python train.py --n_layer=12 --n_kv_head=3 --norm_place="pre" --positions="rope" --parallel_block=false --optimizer="muon" --beta1=0.95 --decay_fraction=1.0 --steps=8286
Each number is 200 + 30 x the weight over its row's rms, rounded and kept within 0 to 999. Layers, rows and columns count from 0. The size before them is the row's rms in percent of the matrix's.

# o: layer 2 attention output (transposed), 96x128, rms 0.189, rows 51-71, columns 0-63
# v: layer 2 attention value, 96x128, rms 0.0612, rows 52-71, columns 0-63
# q: layer 2 attention query, 96x128, rms 0.0786, rows 64-95, columns 0-63
# k: layer 2 attention key, 96x128, rms 0.0841, rows 64-95, columns 0-63
o51,103,204,191,216,237,215,228,195,207,191,201,205,207,236,206,232,168,238,154,189,225,162,186,251,192,198,181,232,196,200,134,171,212,185,213,214,228,214,207,187,173,185,294,191,186,174,166,142,136,196,201,221,153,207,204,195,197,180,188,194,173,198,162,208,216
v52,091,217,267,283,213,224,212,210,230,191,202,227,166,251,231,208,196,212,177,129,202,262,209,200,228,194,210,219,185,213,179,206,242,161,186,194,147,233,163,211,209,171,176,169,174,215,198,210,228,204,228,194,134,232,171,229,203,235,230,182,170,220,233,184,197
o52,099,219,194,178,190,175,249,179,193,171,176,154,193,127,227,201,219,234,205,207,256,168,207,229,235,180,231,183,207,199,146,177,215,230,231,207,238,225,196,198,148,240,190,185,177,149,192,140,191,263,160,146,228,161,219,219,213,217,159,215,249,171,205,243,214
v53,111,208,215,225,257,165,184,174,188,207,192,151,197,192,269,206,176,265,244,130,198,195,193,241,162,209,197,255,134,186,147,213,222,219,200,204,240,201,209,187,200,178,207,150,119,183,172,189,160,231,249,173,194,221,202,154,224,188,186,160,251,205,181,204,218
o53,097,212,230,241,225,179,184,200,218,151,189,232,170,187,209,230,196,178,202,225,241,222,206,218,181,247,213,224,145,175,232,205,206,195,206,160,217,225,111,211,164,221,234,200,148,168,246,212,199,168,218,222,132,163,162,195,183,226,171,218,141,209,218,187,176
v54,103,142,148,179,187,178,159,197,158,196,225,229,190,173,192,185,259,165,215,194,224,264,190,229,220,202,237,208,182,162,179,215,234,171,229,206,217,179,132,214,220,227,223,229,263,223,275,244,208,199,172,170,175,167,198,195,223,214,181,178,190,213,161,201,217
o54,104,210,239,147,162,219,211,189,237,180,242,181,273,168,268,213,238,191,123,222,189,186,162,196,185,195,243,224,173,199,200,218,208,182,169,195,172,288,245,225,164,199,196,205,238,205,214,173,260,163,252,223,227,241,225,208,233,226,221,160,258,189,213,184,219
v55,090,220,268,225,207,234,170,206,188,177,189,263,145,144,223,208,206,220,229,232,210,148,213,193,272,250,170,226,253,199,176,147,191,153,197,231,190,253,163,242,181,161,162,218,203,222,226,181,207,172,203,119,204,147,184,172,199,226,221,232,213,201,190,148,181
o55,084,253,152,181,170,201,176,158,168,230,190,201,216,196,194,143,193,129,187,177,240,157,213,211,221,197,180,176,250,170,202,165,208,173,182,215,203,233,205,186,183,260,203,167,243,200,206,168,221,165,235,188,183,199,183,230,241,179,179,217,223,161,131,151,219
v56,098,187,220,200,223,173,229,151,221,158,248,153,209,209,139,199,208,196,180,257,187,208,208,227,188,205,161,205,201,230,192,265,196,204,178,183,176,172,164,207,216,222,207,196,189,201,165,101,183,195,189,189,224,218,185,197,173,192,163,178,209,179,234,162,154
o56,096,176,176,153,263,179,233,252,274,199,174,151,180,175,221,167,226,173,270,174,204,249,234,205,184,215,259,185,203,234,212,177,207,219,201,175,202,164,157,204,284,218,240,247,227,195,225,238,184,187,186,238,193,221,161,182,249,231,151,162,160,225,166,245,206
v57,097,196,235,199,220,139,180,235,148,181,149,163,145,248,178,205,232,181,200,190,195,170,210,179,243,231,224,209,193,228,234,192,168,171,233,208,232,240,174,285,206,195,229,258,225,154,153,196,183,202,204,217,198,223,247,193,164,222,171,197,213,163,254,197,225
o57,090,230,200,209,175,235,179,158,210,224,146,201,215,187,205,228,211,158,199,190,216,243,236,236,207,198,198,200,231,188,206,185,207,129,202,222,208,244,156,160,241,216,214,240,214,207,207,187,219,160,201,159,192,195,144,260,192,226,196,202,211,227,160,211,192
v58,106,196,215,212,193,144,209,180,218,161,154,168,202,190,198,219,138,168,223,213,170,236,169,240,200,229,223,215,236,218,183,209,188,203,197,233,204,219,229,153,215,175,186,123,184,195,179,182,224,207,150,184,226,216,216,152,167,228,189,219,187,194,157,154,259
o58,100,175,188,180,239,158,157,186,161,200,219,237,184,134,177,229,201,220,212,142,190,194,203,209,165,182,243,169,172,224,160,244,201,200,203,227,202,162,246,159,160,227,162,190,202,182,233,198,205,263,168,171,216,194,182,228,223,221,169,242,229,198,184,226,210
v59,104,145,202,229,177,229,217,206,225,218,218,205,185,160,194,196,180,173,247,179,196,248,194,195,189,204,178,240,208,192,205,200,289,216,157,197,192,184,175,176,245,222,208,173,203,220,181,195,218,195,153,211,202,184,227,231,225,212,228,226,238,223,219,227,222
o59,107,213,189,188,225,188,161,251,150,266,269,254,185,196,191,205,200,301,187,186,223,188,195,168,167,206,204,202,154,171,220,270,156,227,186,161,170,170,251,199,165,200,188,208,188,217,206,176,204,236,212,152,203,255,212,221,207,212,160,219,199,226,189,216,197
v60,091,200,147,195,204,201,156,256,178,212,204,197,184,212,227,221,203,212,248,236,180,174,201,213,284,206,212,208,169,238,209,183,199,194,215,208,185,179,231,180,214,252,230,195,205,224,158,217,190,177,168,256,188,208,164,191,183,201,207,172,222,189,254,200,173
o60,086,171,202,222,196,223,202,193,180,146,248,183,225,218,244,244,216,248,253,170,181,260,262,228,291,214,249,215,196,198,214,210,208,171,190,212,246,261,212,206,228,152,212,174,178,248,228,196,207,191,191,180,229,164,220,176,193,119,177,198,166,213,149,245,207
v61,109,237,189,169,195,224,245,199,234,232,218,167,194,254,212,215,228,237,260,260,123,239,271,199,177,206,192,138,244,178,173,215,206,198,192,230,204,170,203,244,265,242,220,142,147,189,216,223,224,204,201,224,182,182,203,178,206,175,168,244,169,244,166,190,201
o61,103,125,204,234,230,253,236,228,233,185,189,219,192,221,177,178,218,263,197,155,182,186,229,236,199,197,190,177,164,191,233,180,242,247,194,173,208,206,234,280,226,215,205,255,163,195,145,207,165,177,161,234,169,201,252,215,212,204,197,212,193,199,212,217,200
v62,105,235,162,214,221,197,147,206,234,244,248,206,230,159,158,213,208,229,237,151,210,217,234,230,169,202,197,263,188,223,126,224,160,253,199,168,258,224,202,249,204,214,257,177,220,178,191,237,177,254,218,234,214,148,197,196,218,208,186,219,192,230,178,181,223
o62,098,229,183,203,200,222,242,195,175,192,254,255,191,251,213,166,169,182,193,199,141,206,209,223,200,169,201,205,203,165,230,190,199,199,169,173,170,210,263,247,218,146,244,188,217,190,220,177,158,168,250,207,228,193,189,147,170,135,216,156,223,228,219,246,194
v63,104,214,196,227,207,221,181,156,195,226,214,228,243,196,170,143,235,224,203,180,211,221,212,193,227,180,215,151,252,179,175,189,218,240,227,224,210,174,245,137,251,230,159,186,204,212,228,198,217,190,222,169,208,177,152,125,177,224,221,167,194,209,195,239,197
o63,102,196,166,155,187,196,244,215,198,143,201,172,220,169,180,200,217,189,214,218,193,227,190,210,231,233,244,238,132,171,194,227,215,218,209,228,172,226,147,230,203,223,207,210,193,222,155,169,195,154,167,189,170,225,226,140,139,199,192,175,256,176,223,209,191
q64,098,213,192,208,180,173,196,153,157,172,210,193,183,239,221,231,190,232,134,195,175,174,175,168,171,202,213,187,179,229,167,186,215,221,228,263,212,176,226,196,242,190,208,202,156,152,190,201,281,239,242,174,216,186,208,200,195,233,177,236,200,159,181,264,200
k64,101,162,221,152,251,192,171,236,264,211,175,223,225,214,166,226,167,187,209,222,232,154,206,188,134,201,213,172,228,172,199,194,188,224,195,216,204,221,159,230,209,187,169,196,265,198,245,226,206,199,200,215,206,194,171,197,236,184,165,198,215,289,220,172,143
q65,080,133,148,241,233,175,180,104,182,188,180,217,179,221,175,180,213,190,187,155,214,259,199,242,196,195,171,196,203,204,221,236,239,178,221,221,234,159,166,174,245,190,190,209,137,192,143,169,220,209,201,179,181,178,189,201,256,147,161,227,174,171,141,221,223
k65,085,255,198,240,198,175,219,173,233,227,172,202,163,183,210,219,185,204,183,200,189,215,193,225,193,181,182,160,220,157,147,231,174,263,222,268,205,193,143,186,185,198,166,180,166,178,190,270,290,186,184,189,179,186,201,198,146,201,217,215,212,168,215,264,185
q66,097,207,254,211,251,172,204,192,191,226,188,213,113,249,273,217,160,223,148,213,233,209,219,243,199,199,188,191,193,252,196,250,197,210,214,211,227,194,211,217,204,207,192,149,230,149,202,218,254,209,189,159,220,183,175,178,169,239,205,190,204,192,170,250,240
k66,099,234,234,229,241,175,197,182,189,262,185,207,235,244,223,185,223,201,174,174,247,149,177,227,173,282,217,198,183,214,244,196,193,204,213,215,194,172,214,198,227,185,204,171,224,199,258,244,211,177,277,169,168,148,191,193,206,213,141,209,206,247,177,224,188
q67,091,218,226,177,196,189,215,241,151,246,214,217,216,175,155,200,219,193,227,187,199,154,209,197,168,191,267,210,162,161,207,186,187,207,180,170,206,243,209,234,156,191,183,197,184,211,175,179,178,202,194,228,163,234,243,172,143,158,260,168,260,176,261,190,217
k67,096,202,185,201,236,157,142,160,216,193,190,199,211,211,267,181,245,185,120,214,204,199,209,228,193,173,156,221,241,206,223,221,202,215,193,156,161,169,206,234,234,251,194,218,208,125,160,200,211,208,183,215,223,254,236,209,185,253,164,298,206,184,174,233,197
q68,107,251,159,216,259,213,219,154,211,201,219,168,127,247,231,236,189,217,183,238,170,222,150,184,175,233,176,166,179,287,162,197,218,229,244,225,213,176,208,185,206,185,246,183,238,184,192,175,217,199,237,177,208,172,171,236,198,246,250,199,209,172,203,246,176
k68,107,209,197,179,192,156,184,198,226,233,192,208,155,166,198,184,186,193,197,173,169,163,216,227,173,235,251,191,210,168,184,195,156,193,150,277,158,228,235,224,237,218,161,238,247,209,258,231,181,188,206,191,179,114,220,211,207,164,200,174,210,247,226,186,180
q69,068,184,230,156,180,202,131,177,171,194,243,183,211,203,129,211,175,218,164,190,189,114,201,182,218,189,255,203,174,139,211,233,175,206,203,212,250,172,187,168,190,149,223,224,218,218,174,220,185,212,248,229,177,262,229,199,207,188,230,231,167,196,225,203,199
k69,081,207,199,221,198,204,202,185,230,178,185,237,198,234,259,218,198,212,216,240,157,129,200,220,193,236,210,225,177,194,182,160,241,187,208,224,171,206,230,238,205,207,202,157,207,213,237,173,195,179,175,198,174,196,175,186,196,223,186,173,182,175,182,203,247
q70,091,131,214,219,199,158,170,146,185,207,203,195,189,184,202,177,217,224,218,191,167,162,203,196,198,161,192,199,148,200,271,202,206,214,200,261,188,169,214,140,229,158,215,202,155,183,242,199,268,211,183,214,141,182,280,178,212,178,188,202,169,190,200,245,178
k70,086,256,239,220,201,190,246,207,179,237,212,219,189,203,154,279,232,206,216,202,238,153,226,197,177,225,207,215,203,215,225,215,181,213,217,258,222,207,228,212,217,213,166,212,194,254,212,149,206,204,144,183,139,156,181,169,255,213,186,209,246,212,182,210,153
q71,081,215,188,198,220,238,258,179,187,162,194,155,250,159,174,202,210,150,273,204,202,210,246,192,235,213,258,254,230,145,249,217,200,191,173,182,193,205,198,232,159,209,191,209,161,252,184,193,197,170,228,207,174,174,190,218,190,155,173,150,238,193,206,167,208
k71,099,216,154,181,200,230,182,267,206,186,176,215,191,192,209,190,220,135,218,187,192,163,253,190,258,181,159,183,232,206,182,178,246,186,181,180,183,208,259,191,236,209,272,198,188,171,176,200,199,210,197,180,229,191,165,168,205,223,184,215,187,217,124,160,188
q72,108,193,193,161,184,225,178,248,204,189,193,192,207,173,187,211,244,231,171,188,210,186,210,208,174,183,190,199,163,120,164,203,222,142,149,174,228,239,244,167,159,216,216,179,243,221,196,235,167,238,195,217,216,217,214,181,191,189,165,225,221,158,194,185,219
k72,112,201,140,235,189,222,204,230,226,231,176,194,231,166,205,178,226,200,172,186,208,183,218,152,247,219,169,213,233,204,243,179,232,241,204,141,186,191,216,225,189,228,235,225,206,183,197,153,204,204,146,170,239,230,144,164,157,211,185,209,135,183,230,180,207
q73,080,212,164,193,201,201,171,200,205,248,210,204,156,215,212,193,221,243,170,204,173,189,185,189,247,166,187,213,157,166,160,178,157,143,166,141,239,207,188,154,131,182,213,202,195,234,185,240,230,230,209,227,217,201,206,184,197,217,210,180,198,281,125,228,160
k73,089,204,188,195,314,205,179,208,183,218,188,249,216,207,212,190,208,169,184,201,174,239,214,245,193,184,169,166,188,166,200,185,223,210,221,152,241,187,178,244,214,165,233,216,186,182,219,165,194,201,211,229,219,202,222,201,186,173,175,141,159,142,191,198,167
q74,101,160,231,159,188,221,174,180,170,262,262,155,163,232,206,200,165,181,204,210,165,222,209,181,221,217,176,207,196,188,199,244,176,208,185,250,226,199,199,224,211,199,224,190,253,234,195,226,189,237,203,171,151,237,172,189,208,249,230,176,190,153,183,186,197
k74,093,213,190,189,195,195,203,142,165,209,171,246,197,254,213,206,162,166,231,258,220,179,171,140,130,194,204,201,184,249,159,143,192,234,218,189,206,193,226,226,182,229,167,228,223,222,229,214,186,193,264,219,230,226,196,184,223,198,188,165,160,184,177,185,225
q75,097,196,213,185,198,204,235,208,126,165,180,224,172,199,175,235,219,238,196,151,204,164,213,213,219,189,245,211,170,163,180,174,184,197,240,163,165,215,247,200,210,203,177,192,129,215,172,226,184,183,135,189,185,229,238,226,179,182,192,202,234,178,191,142,166
k75,105,190,182,188,171,222,162,217,210,212,195,174,201,220,227,202,232,221,243,192,173,225,278,181,224,187,118,212,201,249,232,202,236,200,206,183,177,153,189,242,215,176,239,195,224,206,221,224,209,196,240,159,201,194,217,186,197,240,213,237,203,185,213,241,254
q76,101,237,169,161,262,189,186,258,203,255,228,179,239,153,155,209,206,178,220,167,188,193,189,205,175,234,210,215,151,191,199,209,178,168,223,169,192,197,169,187,130,198,186,214,227,230,158,208,160,200,230,211,200,216,158,200,220,201,245,283,242,246,151,195,238
k76,087,259,188,220,198,164,225,182,175,189,179,197,235,233,203,166,173,215,151,215,177,210,192,172,187,213,200,161,170,219,191,172,221,192,203,211,176,207,204,240,167,189,227,324,182,135,194,170,211,213,189,198,211,199,207,183,176,241,198,171,249,168,221,194,236
q77,096,160,193,171,204,211,260,202,225,182,147,176,198,197,241,206,162,183,226,174,161,230,220,186,192,226,162,236,206,180,240,192,210,198,235,202,258,221,177,186,189,177,237,178,157,194,174,179,169,164,206,231,211,203,208,297,189,254,183,226,129,156,197,161,195
k77,107,213,238,245,222,194,208,174,182,209,214,169,237,194,202,223,176,238,197,211,126,170,222,211,227,230,217,181,202,168,222,237,111,217,232,207,213,218,160,185,137,186,174,195,217,235,221,183,246,255,184,223,179,172,168,196,174,205,189,126,150,246,245,222,204
q78,098,232,205,197,202,182,195,232,234,134,189,164,152,202,202,250,163,183,260,220,228,192,208,197,225,185,168,233,249,204,174,178,239,241,191,185,210,178,186,254,227,244,195,214,209,160,247,150,175,226,179,167,194,191,202,198,185,241,277,237,157,205,178,183,193
k78,095,190,222,211,227,207,157,179,177,191,229,231,160,269,257,256,119,183,143,173,230,198,193,177,203,206,158,181,235,167,194,239,222,183,188,192,161,208,145,190,246,167,163,231,217,224,190,241,192,202,191,219,155,174,252,214,168,232,176,190,213,209,212,192,197
q79,105,225,239,193,202,183,235,213,174,128,221,268,171,257,165,188,190,209,196,199,181,216,196,228,215,209,241,145,192,162,185,224,248,187,189,238,187,187,240,190,203,187,208,182,232,194,212,222,226,194,210,217,227,150,221,197,172,217,218,231,198,144,185,272,166
k79,101,160,135,221,264,185,146,258,215,184,183,182,220,221,153,191,215,247,212,190,181,187,149,137,178,227,221,203,148,159,202,197,175,211,205,170,203,159,185,160,121,184,203,158,211,218,211,247,242,171,208,185,176,222,256,153,190,195,240,214,235,202,215,246,199
q80,101,201,213,211,155,170,164,143,220,164,222,208,151,212,207,209,187,202,192,202,201,159,158,226,186,211,220,168,165,189,184,219,193,203,187,219,177,105,212,201,169,222,240,181,202,212,214,211,209,212,178,188,193,166,191,175,153,163,193,254,174,193,148,230,239
k80,138,204,173,193,228,215,175,212,202,151,172,226,194,142,215,222,216,206,180,170,200,204,239,190,198,214,186,209,186,190,231,208,232,167,159,113,228,216,230,210,203,239,223,228,198,206,168,181,207,222,166,230,240,229,201,215,174,215,238,256,196,178,206,196,165
q81,108,234,168,189,198,234,207,258,244,203,217,237,262,165,170,203,199,222,218,164,192,218,228,189,221,211,227,200,225,155,238,201,218,146,174,144,215,238,204,214,145,216,202,254,198,251,165,185,165,189,188,181,275,211,207,198,184,152,196,157,228,204,207,188,227
k81,111,245,165,182,182,233,193,208,203,189,203,223,196,173,227,251,225,173,227,224,219,209,231,164,159,186,183,214,180,212,211,202,245,196,183,116,164,253,194,172,190,185,231,164,185,211,220,225,243,178,187,163,268,208,208,172,237,216,260,238,234,209,152,200,184
q82,103,208,248,168,186,224,284,155,248,180,195,194,218,187,184,194,212,214,153,232,169,168,190,204,218,187,213,207,260,199,185,199,168,247,221,241,204,234,217,210,193,213,205,210,178,189,233,235,215,197,191,175,168,187,176,223,199,182,186,175,267,244,171,210,165
k82,100,224,195,201,190,190,235,227,188,218,216,202,209,176,194,201,228,211,201,248,184,263,194,177,228,159,212,204,230,177,212,216,175,217,154,152,152,198,205,192,210,135,275,227,215,203,177,213,178,134,165,182,245,232,210,205,232,233,197,169,232,224,168,218,224
q83,108,207,177,238,226,167,198,224,192,248,202,199,212,245,170,194,202,214,227,215,213,225,235,180,210,193,199,230,242,210,199,209,199,163,209,235,215,212,137,151,143,278,212,213,219,197,223,196,198,291,198,186,195,234,241,171,205,188,207,152,237,241,239,209,261
k83,105,182,215,180,197,208,212,199,203,163,176,257,199,164,223,225,233,198,160,237,201,143,193,205,195,192,215,249,204,166,226,242,176,178,240,199,213,223,205,167,221,161,283,230,191,197,230,174,142,158,255,186,187,210,152,190,230,231,176,217,168,201,205,200,166
q84,102,241,225,180,147,215,200,143,194,218,216,201,201,191,191,234,225,233,230,218,162,170,131,230,238,179,200,171,214,151,232,189,227,212,216,275,169,180,174,176,186,154,182,221,232,192,223,208,197,196,211,219,228,187,209,209,173,186,208,196,212,227,203,211,191
k84,097,186,168,198,224,181,196,245,222,192,213,184,165,207,185,212,199,194,173,203,193,202,203,153,204,233,213,194,136,194,166,244,202,202,257,241,221,220,193,186,220,129,199,194,195,251,220,230,171,154,205,158,216,153,198,176,221,100,214,170,203,192,175,165,172
q85,122,179,170,231,197,230,251,176,157,197,208,216,194,217,211,269,201,214,204,242,156,206,168,214,160,229,186,149,204,200,191,181,190,209,210,281,216,249,172,175,230,150,175,200,243,163,162,191,210,160,214,188,166,205,222,219,223,233,167,178,201,186,164,258,200
k85,124,197,161,172,190,259,203,251,201,175,203,185,235,190,230,177,205,187,229,199,154,217,232,169,194,166,154,210,181,194,202,185,253,188,227,114,178,216,198,217,153,166,259,243,172,141,178,185,202,215,217,192,246,217,192,194,183,238,194,215,220,173,196,176,218
q86,100,211,233,233,255,165,151,195,199,202,170,205,171,212,236,151,159,215,150,195,216,191,187,184,207,185,206,208,182,162,144,192,211,228,215,214,196,220,149,209,247,201,168,239,157,226,192,177,199,219,237,196,180,182,222,166,252,202,235,197,187,232,174,193,206
k86,097,168,225,198,178,212,211,223,212,181,219,154,208,212,194,214,177,207,216,217,171,188,213,220,246,191,162,179,216,273,161,204,176,213,225,138,179,167,179,227,205,182,206,204,199,160,157,174,212,170,241,160,259,178,207,180,162,219,232,189,135,209,212,154,204
q87,101,170,209,176,207,205,165,235,203,175,203,273,217,150,217,179,242,179,192,161,204,222,185,207,175,152,185,173,204,183,214,199,197,158,185,177,225,191,213,198,206,167,188,221,204,236,159,109,138,162,182,203,230,159,223,190,258,194,206,198,170,195,259,157,186
k87,097,210,215,217,233,195,166,221,222,212,213,193,213,173,245,216,160,161,213,221,175,193,169,187,177,234,253,187,250,207,288,191,208,237,211,226,205,221,246,195,184,205,179,212,159,153,202,228,175,158,186,207,179,220,146,213,271,244,202,196,190,161,149,197,229
q88,101,192,179,209,202,189,185,164,179,154,173,187,203,162,198,189,184,193,218,224,222,219,224,184,226,211,200,179,211,197,170,264,155,146,212,183,223,195,234,224,213,142,231,184,245,200,214,262,191,219,153,205,196,236,161,164,220,223,228,265,228,213,190,153,194
k88,097,234,199,146,190,231,179,220,232,168,176,234,217,258,220,209,210,222,175,184,192,224,219,204,153,206,243,188,230,214,219,209,215,240,186,201,222,160,156,197,179,217,185,189,180,221,198,187,194,156,218,164,185,215,241,198,152,209,169,169,177,186,268,204,253
q89,102,176,196,253,210,236,167,210,157,122,176,222,197,168,191,175,206,224,181,226,217,183,148,135,205,195,229,226,185,265,219,162,169,227,198,252,202,228,187,193,188,240,206,231,230,174,244,183,197,177,190,135,215,186,225,193,218,225,178,250,232,184,116,163,198
k89,100,193,204,165,190,236,187,202,200,164,179,221,173,108,173,190,126,206,203,222,254,217,201,250,201,186,187,121,191,204,220,181,209,227,181,151,135,200,211,243,126,197,185,216,151,229,215,210,177,214,223,157,167,189,206,197,204,190,195,159,173,154,176,275,213
q90,108,203,127,200,238,185,185,184,212,222,194,221,158,228,129,195,194,196,202,170,179,174,222,206,211,237,263,212,212,226,204,170,192,220,145,206,247,234,239,259,181,225,182,233,176,227,191,198,160,191,248,209,183,197,135,172,161,241,172,210,190,203,233,247,225
k90,104,274,274,225,186,222,175,221,180,168,176,174,146,200,233,183,192,239,164,225,218,238,172,189,186,201,179,261,199,191,220,216,217,214,150,223,199,244,211,235,176,190,226,195,197,204,155,192,188,218,212,241,218,182,223,184,146,188,227,241,200,216,153,173,240
q91,104,214,210,172,224,159,248,189,242,189,197,246,154,191,205,261,194,193,211,153,202,188,186,169,211,176,226,193,187,183,184,234,140,221,213,178,203,187,155,162,226,241,227,211,183,217,174,174,197,234,206,214,222,255,247,176,202,169,180,213,165,178,170,259,207
k91,106,254,198,236,210,240,187,192,247,190,240,194,183,199,227,154,261,199,219,161,220,161,184,175,177,195,226,128,196,151,214,205,183,178,232,171,232,227,202,228,248,183,182,183,195,209,111,205,218,246,174,178,187,205,209,235,218,158,181,138,163,192,210,193,208
q92,108,203,231,222,185,193,293,280,203,150,169,198,218,233,193,206,193,236,160,224,204,230,205,181,219,273,193,189,225,218,184,214,166,184,192,191,202,198,164,229,249,132,208,260,208,237,217,207,139,218,169,231,161,234,245,178,234,198,205,159,220,212,244,170,164
k92,101,214,198,166,224,195,169,235,230,243,245,236,231,203,237,168,179,208,203,227,166,237,197,166,242,163,257,199,196,253,223,215,205,233,191,178,231,196,240,167,165,195,203,173,171,255,197,210,206,185,209,158,219,217,148,312,199,211,158,142,210,251,172,179,150
q93,107,235,237,197,193,194,193,207,145,152,199,243,184,245,153,232,253,180,194,196,220,218,214,204,159,258,173,231,154,201,246,200,207,185,215,169,198,229,174,183,241,209,220,198,217,190,188,186,199,227,180,202,206,227,186,152,217,192,150,201,229,227,157,179,217
k93,108,189,232,237,193,253,204,144,211,203,178,201,177,192,258,203,196,258,186,174,141,207,200,230,177,197,184,156,204,198,137,222,163,191,217,169,201,185,242,214,173,185,233,190,175,193,198,216,209,186,192,183,214,191,208,247,205,198,173,181,191,183,147,242,150
q94,107,213,270,229,183,215,147,253,228,221,183,197,191,227,157,171,223,216,216,187,182,244,166,176,175,140,216,179,184,226,266,191,163,275,185,216,228,186,150,230,198,173,177,229,215,171,215,241,249,176,264,220,226,240,223,227,209,151,143,200,174,219,158,200,240
k94,099,201,179,236,183,198,246,293,182,164,191,187,198,199,192,153,185,222,228,215,254,208,202,230,180,242,108,202,223,192,188,228,220,185,218,195,176,235,198,218,173,204,272,120,196,183,211,200,215,178,218,222,190,230,179,187,229,177,234,161,214,246,212,231,122
q95,100,202,187,141,207,165,229,213,181,207,191,233,208,212,231,255,168,200,198,158,183,241,243,224,205,214,223,155,151,205,197,197,205,202,191,207,174,201,260,181,173,182,155,143,231,243,257,165,229,230,212,198,177,240,216,201,251,172,155,229,159,143,181,172,158
k95,097,177,173,159,207,217,150,237,160,227,158,235,228,207,159,232,223,227,222,222,199,194,141,202,186,175,160,172,166,193,218,128,184,201,162,249,157,198,253,211,209,217,169,239,203,210,211,228,165,209,202,219,210,239,184,184,142,189,173,156,199,201,159,173,179
v64,106,225,188,219,188,240,200,190,186,211,195,192,222,175,173,201,225,234,240,212,165,243,228,224,196,256,151,184,218,226,192,196,233,162,248,218,245,237,180,236,223,238,187,209,194,208,193,183,226,175,223,183,195,253,195,249,201,197,210,151,196,246,237,185,197
o64,107,133,217,191,179,204,232,181,150,151,201,259,175,246,171,205,205,192,243,177,219,201,224,237,216,175,242,181,175,240,191,229,206,163,186,191,138,166,130,126,160,199,180,155,188,234,237,192,221,196,199,200,198,139,181,178,159,172,224,257,168,228,174,227,189
v65,116,193,181,246,254,188,155,204,170,181,204,184,199,204,234,181,224,152,177,205,231,203,221,236,175,153,235,169,158,182,186,172,183,235,227,175,228,237,158,211,200,228,260,231,247,227,166,162,140,248,172,265,206,209,224,224,192,227,222,178,227,195,214,186,223
o65,113,237,189,147,172,170,238,190,195,184,208,178,272,228,200,206,235,267,188,186,256,153,184,193,196,197,192,219,195,212,204,214,196,171,162,190,169,150,253,248,226,201,181,169,208,200,233,200,210,184,179,219,177,236,209,188,215,188,165,246,225,199,183,193,221
v66,116,221,159,175,249,164,209,157,239,198,235,209,223,171,199,236,158,203,174,156,190,191,201,218,259,168,204,189,167,146,215,199,170,146,170,166,183,196,190,207,237,217,135,189,205,248,206,198,188,186,218,207,230,163,169,247,186,187,182,220,229,207,257,154,195
o66,121,195,180,188,185,208,193,224,169,224,204,242,247,213,179,244,269,245,249,190,162,220,210,185,135,247,240,188,234,190,192,276,210,236,229,189,231,142,201,173,192,214,180,205,190,225,225,195,127,219,126,162,150,192,230,210,184,240,210,213,273,225,231,244,168
v67,107,178,158,182,201,170,204,219,149,221,187,207,181,151,190,183,245,210,270,215,248,231,219,190,127,163,195,164,224,206,220,210,232,181,172,207,196,242,217,136,180,154,231,217,191,148,210,205,208,196,216,202,243,179,213,200,171,187,258,267,234,227,244,206,212
o67,110,175,194,242,259,235,142,257,263,195,262,140,201,223,237,180,175,215,188,221,167,182,216,225,229,237,135,222,208,218,214,245,209,236,221,184,240,188,181,158,244,194,196,133,225,203,226,223,235,199,162,243,173,127,165,216,222,153,204,228,190,179,204,160,200
v68,104,204,173,183,186,222,178,240,183,201,202,143,215,236,196,194,230,223,200,218,251,243,202,209,177,230,183,193,146,191,174,185,230,249,201,226,189,151,207,200,239,240,157,165,215,167,185,185,187,181,243,169,177,210,160,212,196,185,250,175,198,225,199,231,204
o68,114,203,223,252,224,216,253,170,206,232,200,239,199,207,224,219,229,219,207,207,261,229,190,255,187,289,177,227,176,165,219,184,264,182,189,209,163,215,189,125,171,176,176,179,191,230,221,212,196,227,236,224,186,207,202,215,223,286,211,215,201,235,240,183,168
v69,118,195,180,171,197,245,208,183,194,177,161,190,234,216,166,201,254,180,210,189,210,188,217,171,221,210,208,196,174,227,227,172,202,209,214,216,247,190,176,166,177,197,140,202,271,168,165,169,155,188,193,184,233,207,250,207,201,225,203,162,224,196,212,205,201
o69,112,201,217,175,210,170,192,193,143,205,179,196,173,216,207,177,163,153,196,208,222,207,210,198,220,229,205,159,195,176,156,220,250,210,146,206,173,155,193,141,213,225,248,209,184,186,167,204,276,244,232,164,192,144,179,210,236,172,164,177,212,190,193,175,167
v70,120,196,228,178,170,143,188,221,176,180,132,176,202,220,226,189,209,200,182,239,180,159,245,165,223,226,186,213,172,241,178,221,194,186,212,217,247,228,211,234,163,211,210,194,224,184,232,207,223,137,222,190,213,239,185,203,201,175,207,211,209,199,203,202,138
o70,124,188,196,200,225,234,194,204,238,198,178,208,212,145,186,214,208,217,184,145,200,181,202,231,225,236,236,227,204,167,179,177,201,219,204,237,126,154,218,185,202,203,176,177,150,210,187,224,185,197,210,216,219,272,276,212,211,172,170,162,195,156,189,248,186
v71,104,182,215,230,230,168,202,213,193,203,211,179,214,205,220,251,230,134,123,207,220,194,164,228,207,212,194,182,219,252,204,200,222,199,147,233,145,139,189,222,216,237,261,255,216,196,179,175,213,164,205,249,192,197,193,231,222,205,166,226,181,175,187,246,161
o71,112,193,247,181,191,191,210,156,178,203,235,211,253,190,205,175,167,251,200,189,177,175,171,199,229,199,164,218,221,128,273,191,184,206,225,210,181,188,183,227,219,186,227,211,179,225,243,204,123,169,196,238,228,258,209,224,203,227,168,198,130,176,201,180,194